config.toml
vocab_size = 8192
norm_eps = 1e-05
init_std_o = 0.0
final_lr_fraction = 0.05
batch_tokens = [8192, 16384, 24576]
Each number is 50 + 10 x the weight over its row's rms, rounded and kept within 0 to 99. Layers, rows and columns count from 0. The size before them is the row's rms in percent of the matrix's.

# layer 2 MLP down (transposed), 320x128, rms 0.0912, rows 125-143, columns 0-127
097:38 54 43 36 52 45 56 54 44 74 54 57 48 50 68 50 53 53 38 66 53 53 46 39 46 56 59 59 41 49 48 62 46 37 59 64 38 61 42 58 43 47 37 55 41 42 47 52 46 67 46 52 41 44 55 69 50 32 49 51 45 60 47 58 45 50 56 63 47 51 42 61 46 61 56 56 38 39 70 49 57 54 40 37 51 47 40 65 47 52 38 45 28 44 79 60 57 26 46 55 33 41 50 36 62 29 61 50 46 61 46 26 50 54 70 54 46 50 34 58 62 59 53 51 53 40 33 57
098:54 47 28 48 53 50 49 53 58 43 71 54 57 36 42 45 35 31 50 53 49 66 38 52 44 57 49 51 68 56 55 55 39 59 54 37 46 49 58 50 43 38 50 58 46 45 55 64 57 50 65 47 39 88 43 35 65 39 64 50 59 61 64 58 63 50 40 45 37 54 49 34 49 37 57 65 45 57 41 32 52 50 50 45 53 40 53 42 27 53 52 51 45 38 63 68 58 45 45 66 59 37 43 48 53 53 40 60 46 69 44 49 47 47 50 37 36 36 56 67 47 43 52 48 51 59 59 67
104:26 53 76 56 62 39 64 63 49 50 42 43 48 41 43 52 54 57 47 55 79 75 45 49 43 52 57 44 45 56 58 47 41 38 33 36 45 58 40 55 33 38 61 40 42 47 44 57 52 33 56 60 55 65 62 52 46 61 43 46 45 46 63 34 37 34 50 51 57 57 57 49 46 67 53 39 62 56 34 44 39 53 43 44 62 31 47 43 56 63 53 52 50 52 55 46 53 43 49 45 54 49 58 70 55 37 43 57 40 62 40 39 39 42 59 41 40 54 52 64 58 59 40 67 43 42 66 51
091:52 52 46 59 55 59 47 50 75 48 58 49 47 67 46 60 50 52 57 48 59 57 65 59 59 55 52 66 37 45 53 48 57 64 46 47 48 44 55 36 48 20 70 39 43 47 49 50 45 55 54 81 58 55 59 45 40 62 53 35 47 38 47 64 48 46 44 54 48 65 43 37 61 51 45 46 43 50 62 45 53 53 28 52 61 34 61 45 37 58 31 48 53 54 38 57 42 54 62 46 34 64 62 50 51 47 47 38 37 25 44 37 47 45 49 34 52 53 48 44 52 51 42 65 38 47 74 36
101:50 48 46 43 35 61 52 41 49 42 50 49 55 47 47 24 49 47 56 57 65 38 39 59 37 59 37 56 63 45 48 50 58 35 38 43 41 49 64 54 49 56 50 52 58 51 62 41 60 62 41 61 43 54 50 57 58 70 80 55 40 44 72 54 64 53 39 61 38 50 63 58 48 43 38 42 58 52 49 58 41 56 47 60 48 57 48 38 47 56 44 63 44 48 43 56 33 51 51 68 44 30 52 53 54 51 48 34 54 45 64 45 56 54 41 74 36 47 70 54 17 46 36 49 41 48 61 51
102:51 41 45 67 68 46 62 52 46 53 52 36 43 37 69 43 49 44 57 47 35 47 54 55 55 55 45 48 49 39 35 44 56 42 46 60 46 50 56 58 47 42 32 63 54 38 55 61 51 49 52 43 42 56 40 41 54 58 38 50 40 54 39 48 41 54 58 50 58 36 32 57 37 54 32 52 52 63 20 48 41 52 60 56 58 53 49 48 65 48 58 62 36 44 56 51 50 62 71 40 48 64 60 72 54 65 53 52 52 59 65 53 58 38 51 46 56 38 44 40 31 51 57 30 87 50 39 53
108:58 53 64 41 55 38 42 57 45 51 41 60 44 49 47 40 47 40 55 49 92 62 51 37 57 45 41 55 37 49 46 65 47 36 28 49 57 47 53 61 56 58 44 51 48 48 50 58 16 48 58 47 51 60 37 49 48 56 38 62 48 58 55 55 67 55 48 64 50 38 44 63 51 65 40 59 42 42 52 50 50 56 49 45 72 40 51 43 47 47 54 54 57 43 55 65 47 41 54 58 56 40 58 77 49 54 69 43 55 33 49 50 39 33 58 46 41 46 56 42 49 48 56 46 22 55 54 56
097:55 51 38 46 47 44 62 50 40 60 47 60 44 49 48 39 58 48 44 63 25 36 77 59 27 50 53 46 50 54 45 49 45 55 75 47 55 55 43 44 58 54 52 42 53 37 50 49 69 56 39 53 48 61 54 32 61 37 64 49 48 34 37 61 52 43 52 31 46 57 40 61 58 43 55 57 41 71 59 81 36 45 37 46 54 62 51 47 38 62 54 50 49 46 55 36 54 31 41 51 44 62 52 37 52 50 47 57 47 50 55 56 54 47 51 38 65 49 64 54 49 44 59 34 63 60 29 61
096:22 52 39 43 68 36 50 53 59 50 58 49 49 42 35 48 56 58 48 51 39 69 49 38 38 47 49 72 67 34 58 39 59 48 64 43 33 52 59 44 39 45 59 60 64 39 59 45 62 44 58 51 48 47 56 60 51 56 67 40 54 49 37 38 63 28 51 50 44 53 54 50 65 53 64 80 34 44 57 36 44 42 59 50 36 47 50 52 46 56 66 47 63 57 63 70 54 40 61 34 56 52 60 35 46 46 47 51 43 51 45 49 52 43 49 59 45 54 56 43 34 42 36 54 55 62 49 41
104:45 34 57 40 60 46 51 44 52 64 42 51 50 43 58 47 34 47 31 45 73 39 43 42 65 49 45 51 61 57 31 36 52 41 50 31 61 68 49 55 62 45 66 62 51 66 65 59 42 42 33 50 60 46 44 50 58 54 50 57 64 54 51 42 46 47 53 48 43 37 44 55 34 71 57 37 47 40 28 54 66 60 44 52 48 47 35 48 52 40 54 47 64 49 53 56 78 46 56 47 51 47 37 45 56 39 48 39 51 56 59 67 47 54 45 60 62 41 38 61 48 56 76 38 34 46 46 60
100:55 49 60 62 51 62 67 52 47 43 51 36 56 55 57 38 46 47 69 38 53 50 49 48 71 49 45 23 45 60 56 74 40 40 41 63 51 55 63 56 67 48 58 55 55 67 43 63 37 41 39 58 52 56 52 48 35 48 45 40 63 50 46 46 46 49 46 47 59 41 41 47 42 71 43 41 55 63 63 42 53 40 42 45 34 24 45 54 41 45 59 59 71 50 58 40 59 38 46 36 60 67 43 70 30 34 47 50 60 45 56 50 43 40 33 36 54 66 54 49 51 51 51 45 45 45 62 51
101:39 65 58 61 41 54 48 45 51 52 67 41 45 69 60 43 44 34 66 59 53 62 62 67 57 55 48 58 46 43 65 60 56 34 51 49 16 53 69 57 62 36 49 43 53 53 56 45 61 40 48 33 46 45 50 54 65 46 48 68 47 47 67 56 55 54 56 41 54 54 59 50 67 52 50 56 34 53 34 54 53 44 40 49 46 55 37 32 28 47 37 55 43 46 50 39 52 49 34 51 58 41 59 60 50 63 56 40 46 56 36 50 38 55 49 48 20 49 44 43 61 54 44 65 42 49 59 38
098:44 53 63 34 48 46 53 33 77 57 56 48 31 55 55 46 51 52 54 60 69 60 57 34 49 67 41 53 52 38 62 66 62 62 42 38 63 45 58 21 53 63 51 61 40 56 44 54 41 41 61 49 47 57 58 44 60 47 33 56 50 46 53 43 34 67 66 57 47 50 58 41 48 64 55 52 25 56 47 59 46 46 46 55 45 41 45 53 59 56 62 51 67 45 52 59 64 40 48 33 43 54 47 52 45 51 52 38 67 45 38 26 45 46 46 54 54 52 51 57 54 27 54 53 31 45 39 44
096:67 42 58 62 43 45 56 51 39 58 45 40 65 43 28 50 58 58 56 62 63 56 47 41 44 46 68 50 38 43 52 60 54 44 52 60 54 37 58 48 35 53 63 49 49 55 45 59 48 58 67 57 48 44 48 38 55 47 52 34 52 57 36 54 65 36 49 64 55 35 59 48 57 62 47 52 34 43 51 47 42 59 45 52 50 59 44 68 51 57 45 56 52 62 56 60 61 30 49 34 72 49 47 74 65 54 40 44 58 40 46 44 40 42 30 38 47 36 40 49 32 47 37 57 42 37 78 63
099:48 42 53 59 72 49 45 51 62 66 58 45 64 51 44 64 51 47 37 52 86 37 53 55 69 48 53 54 45 33 61 52 49 42 39 68 49 43 50 50 52 42 48 54 39 51 52 55 37 38 37 59 55 47 55 57 35 67 50 47 34 49 68 39 61 39 44 41 59 49 32 50 49 37 33 45 62 47 42 56 42 57 57 56 55 47 52 58 71 38 52 44 60 43 50 30 43 43 60 44 58 61 38 54 39 48 30 68 47 57 43 52 40 64 58 40 61 59 65 38 45 55 46 59 35 44 50 38
099:36 40 63 69 62 43 45 65 63 47 70 44 47 69 31 44 40 68 46 40 42 55 54 59 63 56 43 47 64 60 63 53 45 73 43 52 57 56 55 40 59 45 62 35 53 48 58 46 60 43 46 53 54 43 50 39 44 42 40 62 36 51 46 50 55 41 51 54 67 50 62 42 64 50 41 52 22 64 58 43 43 62 59 58 52 60 32 60 43 40 56 39 48 45 58 36 52 53 48 40 49 43 46 46 51 35 43 38 41 40 45 47 40 53 56 38 51 52 43 34 65 41 54 60 71 67 51 37
095:57 55 62 33 55 53 50 51 40 47 46 61 36 59 59 59 55 48 57 55 44 53 79 48 63 54 52 51 08 49 46 54 65 37 76 42 62 56 61 60 48 34 52 63 61 50 52 50 55 39 41 31 50 61 56 49 57 50 54 39 52 41 42 48 41 61 67 49 35 52 59 39 64 65 45 52 59 56 52 42 40 49 30 36 52 45 53 52 42 44 48 53 39 66 58 56 47 54 43 65 41 57 58 45 62 46 44 33 45 47 55 55 50 34 46 49 37 38 42 54 53 36 41 54 43 63 66 48
092:53 50 50 46 70 45 54 31 63 64 44 47 57 43 65 47 44 39 55 52 58 46 48 38 26 46 50 49 30 52 59 52 43 53 53 53 27 42 51 55 51 53 55 40 35 46 51 53 64 45 51 71 29 59 55 53 48 37 67 50 45 42 45 50 56 49 56 43 50 47 53 45 66 50 45 48 49 64 63 60 55 54 45 47 56 43 46 68 26 56 62 54 49 75 61 60 43 50 46 44 61 45 60 59 36 49 64 42 53 24 76 50 43 48 56 37 37 46 66 27 50 40 36 55 49 52 52 54
099:59 59 54 53 62 56 50 38 37 37 45 51 33 45 46 56 46 39 39 38 63 37 47 53 42 45 50 43 67 61 45 48 68 41 59 53 46 71 48 48 28 49 41 26 64 54 36 46 53 34 40 44 43 44 54 64 59 44 46 60 47 57 64 33 59 44 59 44 51 53 54 46 50 58 47 65 48 36 63 67 59 42 46 52 50 39 60 52 46 42 45 59 80 53 54 53 58 62 42 58 50 55 58 55 43 38 46 73 62 40 54 47 36 36 56 41 61 40 54 48 49 66 43 54 23 58 54 61
# layer 2 MLP gate, 320x128, rms 0.102, rows 126-143, columns 0-127
101:55 63 46 39 60 62 52 55 56 61 70 43 40 48 45 37 53 44 58 38 39 47 65 62 49 65 40 45 57 69 52 43 39 36 58 43 42 45 50 33 57 38 42 59 38 52 59 43 47 61 42 34 51 61 41 59 53 45 44 44 53 64 61 60 48 68 51 39 45 42 59 44 57 57 27 51 43 57 58 60 44 42 53 58 54 38 50 58 54 41 53 51 58 75 49 35 49 28 29 39 42 67 53 49 38 38 56 44 34 56 55 74 51 54 30 32 39 35 55 49 51 65 57 51 55 58 46 48
110:53 59 69 45 25 47 37 71 54 60 70 53 53 50 55 56 51 42 42 62 56 51 48 51 46 49 64 38 46 51 49 58 48 49 49 53 29 43 45 46 37 46 65 74 47 53 77 50 49 40 42 52 49 58 33 33 51 51 44 59 41 42 47 55 39 63 35 48 36 41 63 31 48 50 55 48 43 47 31 70 44 52 45 44 46 39 46 57 51 41 63 51 48 69 58 68 42 40 52 43 55 58 62 36 46 49 57 61 51 60 69 50 57 35 45 37 51 39 40 42 49 54 68 67 52 55 48 56
092:38 42 38 60 69 46 21 48 44 63 54 50 41 51 49 62 48 67 39 38 43 59 58 76 56 56 76 50 47 53 28 44 39 58 47 23 25 47 47 49 46 55 56 63 48 56 55 59 61 57 57 42 54 52 63 44 49 54 60 51 55 57 54 49 34 55 51 63 36 38 42 37 49 53 44 45 51 60 43 57 54 38 46 44 48 61 43 62 64 39 45 52 65 61 55 54 34 54 56 54 57 55 43 46 53 75 43 60 39 47 49 53 51 48 45 48 47 40 42 41 41 52 35 59 60 44 28 56
101:53 39 37 51 46 56 43 35 45 50 45 53 71 38 57 64 37 56 38 46 56 43 42 41 54 65 61 54 44 67 33 52 52 55 57 40 38 50 56 24 80 58 52 63 56 54 53 55 53 51 57 54 39 44 63 47 49 45 49 64 28 48 43 53 37 52 33 41 50 53 68 59 56 38 61 45 62 56 49 43 55 43 33 32 61 41 56 59 68 37 60 65 63 51 40 55 53 37 46 37 65 52 66 48 52 66 50 38 47 57 62 46 40 65 35 63 45 53 46 36 43 48 61 58 50 46 45 52
098:54 67 52 63 50 57 50 62 62 39 53 64 46 38 36 43 42 68 49 45 48 76 53 35 42 69 39 45 50 75 68 37 53 47 47 45 53 31 59 62 53 59 52 49 62 38 42 48 53 56 64 61 41 46 61 58 41 43 53 57 38 50 45 60 49 42 54 45 43 66 56 47 50 61 55 56 49 43 42 65 36 21 49 47 51 52 48 71 38 53 48 53 47 47 51 44 42 63 33 69 42 52 43 48 42 51 42 73 41 50 39 36 46 43 40 71 47 34 46 53 46 41 46 37 53 60 56 44
110:40 46 45 61 61 69 59 40 56 55 52 36 57 54 49 50 41 45 37 43 30 34 48 62 46 48 39 45 54 44 48 45 59 52 72 44 49 65 60 42 56 49 34 50 42 43 43 40 76 47 37 39 54 65 62 56 50 39 59 32 45 45 53 69 61 56 65 38 65 39 53 40 47 35 60 61 47 61 52 51 44 45 65 59 52 60 39 51 55 53 52 40 49 47 41 34 45 57 43 44 35 45 38 26 47 37 27 72 52 62 50 44 55 65 42 56 55 40 56 48 67 59 47 61 57 48 51 40
099:58 54 49 53 37 45 62 58 42 55 50 50 32 54 48 33 49 59 31 53 45 42 63 41 60 52 50 44 32 52 33 35 50 46 47 37 45 57 41 54 49 44 45 71 38 66 64 53 52 44 57 48 60 58 59 42 56 49 44 74 64 44 48 46 43 67 47 35 46 34 63 61 56 55 63 53 57 41 32 72 48 39 66 39 58 53 60 52 51 24 36 50 65 53 54 52 43 60 47 41 36 59 42 45 64 55 50 64 52 36 66 52 57 50 44 62 44 48 62 41 43 75 55 53 55 49 37 58
088:41 33 56 66 46 48 70 67 53 50 67 64 58 34 62 47 47 53 57 46 47 42 57 43 54 60 50 60 60 57 76 41 70 41 48 44 27 46 51 50 37 52 59 67 39 48 60 48 45 55 39 50 41 44 40 59 45 59 70 34 60 36 46 56 49 33 59 46 62 46 74 34 47 52 50 55 55 34 41 34 59 45 49 55 44 40 53 66 55 70 46 45 44 41 44 55 40 49 52 51 38 49 47 50 68 57 37 48 52 36 54 52 62 62 58 50 32 45 40 46 52 47 44 31 46 57 47 47
109:63 55 57 47 64 36 44 56 44 30 39 34 50 37 36 50 48 51 58 60 46 54 39 51 65 59 44 38 33 42 34 41 65 35 55 45 51 41 59 31 49 58 63 60 56 35 47 70 49 55 44 48 48 47 45 49 48 54 52 65 49 56 37 60 29 46 44 57 50 40 36 34 45 66 51 60 31 60 36 48 47 51 46 30 57 49 53 48 32 43 59 60 37 43 54 51 44 37 45 51 48 66 44 57 55 37 63 47 45 74 51 64 52 33 51 56 49 59 59 59 43 62 59 69 61 64 43 55
101:56 68 64 59 54 42 49 24 51 40 51 34 50 53 47 50 43 65 58 47 57 57 38 48 55 62 53 49 53 54 43 35 51 47 51 52 61 36 65 58 47 41 55 44 63 45 59 43 38 44 56 40 49 45 44 53 36 52 46 40 47 58 48 71 37 44 45 41 48 70 42 53 72 68 31 57 45 45 42 37 47 37 51 31 64 27 64 56 51 45 62 59 44 38 76 43 59 70 36 55 35 38 44 41 56 58 41 62 42 32 45 52 57 44 48 62 56 52 52 46 48 36 59 44 50 53 55 61
099:53 39 47 52 41 43 45 64 58 51 44 72 63 20 43 40 44 47 36 38 45 43 73 52 56 58 57 59 59 56 48 60 51 36 45 52 33 59 47 47 60 49 38 52 38 45 47 58 59 46 52 68 62 47 55 33 46 46 45 39 63 58 41 71 54 50 47 45 39 47 69 52 41 42 48 68 58 49 60 33 45 43 48 45 47 49 63 61 39 43 59 49 56 43 71 54 52 56 36 65 41 47 54 54 57 56 32 38 51 28 62 33 64 71 38 44 43 37 48 36 59 58 48 53 53 50 55 55
098:48 57 62 54 53 76 47 59 35 50 60 42 40 47 74 22 44 45 55 47 37 56 49 66 64 51 46 52 49 57 46 31 55 46 44 48 48 49 50 72 56 51 32 54 54 64 57 41 38 46 60 29 41 49 43 40 41 47 54 57 63 56 50 49 42 38 73 39 43 45 42 61 38 47 47 28 38 42 38 45 53 33 65 49 37 69 47 50 50 59 64 56 41 47 46 47 51 49 41 55 56 55 47 54 52 55 48 61 45 26 54 45 44 57 46 56 49 54 46 52 59 73 48 73 58 42 49 40
092:44 49 52 39 44 54 53 63 51 61 54 41 63 53 46 40 36 64 28 34 40 66 41 30 62 74 53 58 40 50 59 40 51 49 48 43 36 34 70 51 60 54 43 63 31 60 48 40 49 41 50 57 61 36 59 66 45 53 53 53 36 52 61 43 42 49 53 40 42 48 48 61 57 59 50 47 60 45 31 47 62 33 64 35 54 40 51 48 37 42 49 55 40 30 52 50 67 57 53 39 39 46 43 49 49 45 48 52 50 33 60 70 70 43 37 56 46 51 65 46 60 47 57 66 63 48 55 37
100:54 51 52 65 40 32 52 78 27 33 47 32 56 51 51 49 56 41 47 52 35 52 47 54 55 49 73 58 45 44 30 56 55 53 55 39 43 62 40 44 48 59 51 55 54 53 45 50 49 49 42 41 40 48 48 44 72 40 46 50 69 50 66 52 42 58 58 52 47 51 37 68 42 36 45 52 39 69 44 46 70 49 62 58 53 47 40 53 44 58 61 31 57 75 74 40 43 45 49 58 51 63 48 49 37 38 40 59 42 51 51 47 52 63 42 49 45 52 44 54 55 55 42 78 57 48 55 39
096:54 38 40 29 42 51 36 62 40 44 34 70 70 54 64 50 47 34 51 40 41 42 42 33 50 50 68 60 60 64 39 57 45 54 52 42 39 38 49 55 59 58 22 43 36 56 53 55 61 66 63 63 59 38 51 50 35 48 48 43 48 38 32 56 53 42 45 54 44 52 46 63 60 45 47 53 66 53 44 42 77 44 41 59 52 54 64 45 49 40 55 58 46 37 43 43 65 54 62 52 67 50 58 56 47 58 36 47 46 48 58 54 49 73 43 63 37 38 51 38 50 46 49 58 58 36 52 50
097:36 38 38 56 54 35 51 49 27 52 44 65 39 49 49 63 62 49 60 37 46 53 59 44 53 43 50 56 56 40 44 43 53 56 43 69 29 47 38 62 49 39 57 51 47 53 67 53 67 59 35 51 44 59 55 29 40 40 48 53 54 59 53 35 41 46 51 40 39 55 42 34 53 52 57 48 65 34 53 58 47 60 52 42 53 55 59 38 68 36 35 53 68 70 48 49 40 39 48 48 57 63 46 56 59 48 36 53 51 68 74 50 57 42 69 37 41 53 53 34 51 64 65 42 58 35 44 56
087:41 60 53 65 42 48 40 55 58 35 49 35 31 45 54 69 46 55 33 48 46 58 52 27 53 60 67 37 51 59 27 53 30 46 51 47 43 39 66 41 48 61 47 56 55 52 65 53 36 62 62 54 55 43 62 46 35 51 37 34 53 51 58 64 45 57 40 58 54 63 45 46 53 31 46 59 52 62 36 61 56 58 25 47 53 35 41 60 34 43 34 54 34 52 43 63 39 51 35 54 57 54 59 61 62 48 58 60 49 50 58 35 55 64 40 61 49 46 42 48 57 56 45 42 51 51 53 64
097:40 54 41 26 42 48 51 38 54 49 66 48 66 42 37 35 32 38 32 38 38 42 51 57 50 50 31 59 49 56 57 78 61 48 59 60 44 38 37 50 45 55 50 65 50 64 58 53 35 52 47 54 55 55 60 47 61 52 48 41 41 44 46 47 39 61 26 46 21 53 58 58 61 32 55 44 63 52 52 50 75 47 51 56 62 47 55 52 56 47 29 62 45 57 36 53 61 58 47 51 45 56 63 51 64 41 47 43 47 53 64 49 53 52 47 53 45 39 41 57 53 37 59 71 57 48 54 54
# layer 2 MLP up, 320x128, rms 0.0926, rows 126-143, columns 0-127
095:36 41 54 61 33 53 68 55 37 40 40 30 55 57 67 39 61 32 41 66 47 54 52 50 48 42 53 57 53 55 39 57 32 51 47 41 43 42 67 43 46 44 48 42 36 68 32 41 57 47 48 34 55 31 60 61 51 43 53 54 54 68 52 52 64 49 52 65 56 47 47 59 56 41 53 63 44 58 53 69 48 64 35 72 54 54 33 48 47 33 68 49 52 54 57 71 58 70 39 48 59 45 39 58 43 53 36 50 56 45 49 46 53 68 47 48 44 37 56 55 47 52 30 57 47 42 47 50
106:55 54 58 41 61 51 54 55 59 54 52 50 44 50 30 76 68 33 47 61 52 41 51 52 53 50 60 43 60 63 49 50 52 52 57 62 47 37 48 75 36 63 56 53 62 32 55 63 39 46 61 69 52 58 40 34 40 44 30 28 42 45 69 37 46 43 59 38 56 48 38 53 55 64 28 33 47 53 54 57 54 42 58 46 62 47 53 54 44 56 49 44 31 46 39 50 44 44 38 74 45 58 48 53 54 57 54 43 50 58 44 56 37 48 51 39 56 50 44 52 41 51 61 49 53 65 50 77
094:38 71 80 44 39 56 46 52 57 45 57 42 26 46 52 35 36 63 51 53 57 54 57 45 53 47 34 50 60 59 54 55 41 50 41 68 64 49 49 54 25 47 57 56 58 50 53 32 37 78 57 51 55 49 42 51 35 51 39 45 52 36 42 56 41 49 56 49 50 50 56 48 57 43 54 50 39 40 48 43 59 43 63 48 64 39 38 68 30 38 52 48 68 46 53 53 57 71 37 62 38 50 62 51 51 73 45 48 50 49 56 55 53 42 37 46 55 53 33 58 47 35 63 48 52 64 53 48
098:55 39 41 35 47 44 52 34 42 50 47 61 51 44 45 61 44 53 74 55 54 48 49 35 54 75 53 63 51 42 50 56 50 57 54 56 45 63 59 49 46 57 69 45 56 35 49 62 44 71 27 74 59 49 62 43 31 47 48 40 49 46 40 40 50 43 43 45 62 40 50 45 37 72 62 47 53 51 56 34 59 61 58 28 49 54 36 64 50 44 54 60 46 43 40 67 34 51 32 61 58 50 55 71 50 58 47 52 44 49 34 51 47 50 44 68 57 53 54 44 43 46 39 48 59 58 30 54
100:44 40 41 56 51 46 54 57 68 63 69 57 53 39 60 38 60 55 62 56 52 55 44 52 42 37 44 57 48 45 55 41 49 40 57 48 50 54 37 38 55 52 49 53 37 56 53 60 51 49 41 49 40 39 58 45 46 46 49 63 63 42 40 46 46 73 44 50 49 38 51 55 33 47 57 47 55 39 82 42 42 53 64 53 53 52 57 50 68 51 40 51 40 45 52 57 58 48 71 22 44 51 51 25 53 41 52 44 70 36 64 65 73 54 51 29 42 72 51 49 58 43 52 57 40 38 43 59
120:42 47 54 55 38 53 53 48 42 58 55 49 63 43 37 55 57 54 38 52 30 37 42 52 44 61 67 36 62 48 46 50 47 55 65 52 43 51 45 41 34 60 28 53 51 56 44 42 78 48 46 59 44 68 70 53 46 30 48 49 46 45 61 51 59 57 58 33 46 51 30 57 62 32 57 51 68 80 55 47 48 41 52 52 33 56 55 43 40 62 61 37 45 62 47 48 51 47 40 53 47 56 56 34 63 40 25 54 56 63 46 36 61 50 40 46 56 47 42 54 36 53 49 56 66 46 52 56
095:43 51 46 32 36 69 49 63 48 50 64 46 47 69 59 27 46 48 46 47 53 67 46 65 48 45 33 47 55 53 56 44 63 56 50 49 23 62 62 34 60 52 30 46 25 44 47 64 62 35 52 44 38 46 62 55 48 52 65 49 38 55 54 40 48 44 61 35 66 54 49 56 44 37 67 48 58 57 49 50 49 51 45 58 46 46 56 51 53 58 70 59 42 46 60 30 48 54 65 44 58 39 52 62 45 52 34 53 49 40 40 43 67 62 67 42 53 50 55 50 42 33 49 50 50 33 59 45
101:55 30 66 54 63 42 42 42 48 66 51 41 60 54 50 60 47 45 49 53 49 25 45 60 48 47 61 42 60 69 29 46 61 72 46 58 64 39 49 63 56 38 51 54 54 45 48 46 52 43 25 38 50 33 67 49 64 41 60 36 52 54 57 38 47 60 46 66 47 41 41 42 49 56 50 48 40 54 46 59 49 64 61 52 58 50 56 44 51 40 59 41 51 63 33 25 57 50 42 49 62 49 58 48 30 50 53 42 51 61 44 62 31 56 34 55 63 58 30 48 69 44 50 46 54 60 43 47
099:42 38 55 50 61 47 61 49 51 63 45 54 54 44 40 51 55 59 45 51 40 41 54 45 51 50 52 30 51 70 51 63 29 52 52 39 56 56 66 44 73 50 59 63 55 45 43 73 40 37 42 52 62 55 45 51 32 53 45 38 77 69 53 48 53 45 48 36 43 47 43 41 50 41 39 56 43 51 48 56 39 37 55 46 59 30 63 68 36 52 34 50 60 51 42 41 61 43 46 48 48 50 50 51 35 51 69 33 48 44 56 36 55 61 14 49 52 60 60 42 48 42 48 59 50 39 47 63
100:43 53 54 39 60 52 47 61 37 38 57 43 43 45 33 65 58 61 39 58 44 37 59 52 50 59 83 50 43 47 42 56 45 55 47 43 48 56 59 50 31 46 55 66 73 36 45 52 49 42 47 61 63 57 45 63 26 50 33 53 42 50 46 62 47 71 61 47 41 48 36 41 59 53 46 57 38 41 43 46 56 41 57 55 67 48 49 56 48 49 32 54 54 53 65 67 34 36 47 56 40 54 43 49 63 57 46 38 45 60 37 53 34 41 34 59 40 61 58 48 34 39 51 60 52 66 39 60
104:41 58 32 41 42 49 51 51 45 61 57 50 66 63 28 42 58 59 64 69 56 51 59 49 45 50 53 43 53 66 48 43 56 56 50 40 40 56 47 36 64 50 60 47 48 41 42 56 36 50 37 57 39 42 49 34 35 53 58 65 36 34 51 37 50 57 54 50 48 57 58 42 45 63 48 44 44 53 79 52 51 37 50 76 44 64 53 56 52 68 58 37 39 45 34 51 47 37 53 40 41 44 51 34 54 59 54 35 63 48 60 55 32 50 28 39 66 58 59 50 59 54 56 51 46 71 37 47
102:56 39 43 48 50 48 48 53 58 56 73 41 73 64 45 62 49 39 48 32 58 31 28 46 54 47 63 55 47 48 43 57 41 71 43 35 52 61 54 20 54 41 53 43 59 50 51 46 50 72 53 71 60 48 33 34 42 46 49 46 39 37 51 34 39 48 48 69 67 49 40 59 59 54 51 42 35 53 37 55 54 47 40 60 39 46 54 51 50 46 41 57 54 53 45 37 48 38 50 38 45 52 44 56 61 74 50 56 47 60 35 38 39 54 56 51 66 63 55 52 38 55 49 52 54 61 51 58
094:51 52 36 50 58 41 48 49 49 57 37 41 47 43 27 54 67 45 44 55 54 60 50 34 49 54 54 53 56 36 41 65 36 62 67 60 64 56 50 62 19 60 45 48 48 30 34 63 44 51 30 55 49 41 60 62 50 57 55 44 43 59 60 62 40 57 56 41 61 33 47 40 55 73 46 62 47 61 41 40 56 46 58 59 47 63 48 56 60 48 58 59 43 57 58 63 37 51 41 53 45 55 37 48 35 60 53 51 71 52 26 49 42 47 67 60 44 65 49 45 41 49 52 36 54 57 57 61
103:31 54 64 62 36 37 55 54 47 40 42 38 35 49 51 50 57 68 62 33 42 49 41 57 54 47 50 58 57 54 48 65 47 65 52 42 65 74 54 57 55 40 52 42 44 57 50 51 45 33 69 43 58 39 50 42 59 48 46 47 53 45 68 46 40 52 70 62 54 50 39 60 29 43 36 59 51 70 50 43 53 39 59 37 49 55 50 44 37 72 54 43 39 55 50 45 61 54 50 51 70 61 54 66 34 38 61 56 29 46 47 43 52 55 53 60 45 47 37 48 40 36 34 60 54 48 54 33
103:53 39 55 50 47 62 60 45 50 45 59 45 63 47 37 65 72 48 51 50 47 55 73 46 47 51 26 47 46 36 71 51 57 62 54 75 36 37 50 50 60 51 51 54 61 66 42 46 35 39 42 44 35 33 48 57 38 40 56 53 42 57 59 37 54 44 52 61 49 58 62 34 43 46 43 61 48 44 50 57 30 43 49 52 40 72 52 47 54 52 49 42 44 60 36 63 52 47 50 48 31 56 54 29 30 50 52 64 55 48 55 45 43 57 44 66 50 74 44 54 66 45 70 46 54 54 41 52
097:55 57 41 46 60 50 57 70 56 56 56 45 62 37 42 34 27 49 44 49 62 53 45 52 50 46 42 59 43 60 50 61 66 46 43 39 49 57 46 32 49 55 53 62 60 65 57 56 38 54 58 41 47 48 34 63 43 55 36 38 60 49 42 29 48 38 49 71 49 48 47 60 39 55 49 46 40 40 56 55 67 51 53 55 68 44 49 58 38 53 50 41 51 42 45 74 51 53 47 36 55 42 74 69 62 68 60 69 69 50 58 53 59 44 62 46 34 37 37 32 47 46 53 47 41 56 43 40
090:66 46 43 61 57 61 44 49 42 50 40 47 49 61 45 62 49 57 43 48 54 45 37 54 54 53 55 48 48 62 42 60 35 59 36 60 49 43 42 37 64 57 49 66 47 37 53 58 59 51 52 57 49 41 66 38 40 62 43 70 66 78 57 59 51 47 44 43 46 37 56 42 52 43 33 39 57 39 50 49 48 34 55 40 58 67 63 75 41 36 50 42 54 57 58 34 45 48 38 69 63 47 73 55 49 60 56 26 38 48 48 58 31 52 36 47 54 50 39 41 43 40 36 55 47 61 41 40
104:53 51 45 46 45 34 36 36 49 54 42 48 50 39 53 45 51 60 46 47 61 69 42 51 41 55 57 52 67 69 51 87 36 52 47 53 50 61 35 52 27 50 50 49 61 44 45 62 51 50 69 63 61 60 51 58 50 58 40 66 37 64 57 56 34 49 42 40 27 38 51 45 56 47 39 46 63 60 43 54 54 34 64 65 42 81 54 45 65 42 50 50 50 59 33 43 47 65 45 65 58 54 53 48 44 50 62 42 49 65 46 54 55 46 35 52 43 40 48 56 45 41 50 45 47 41 48 58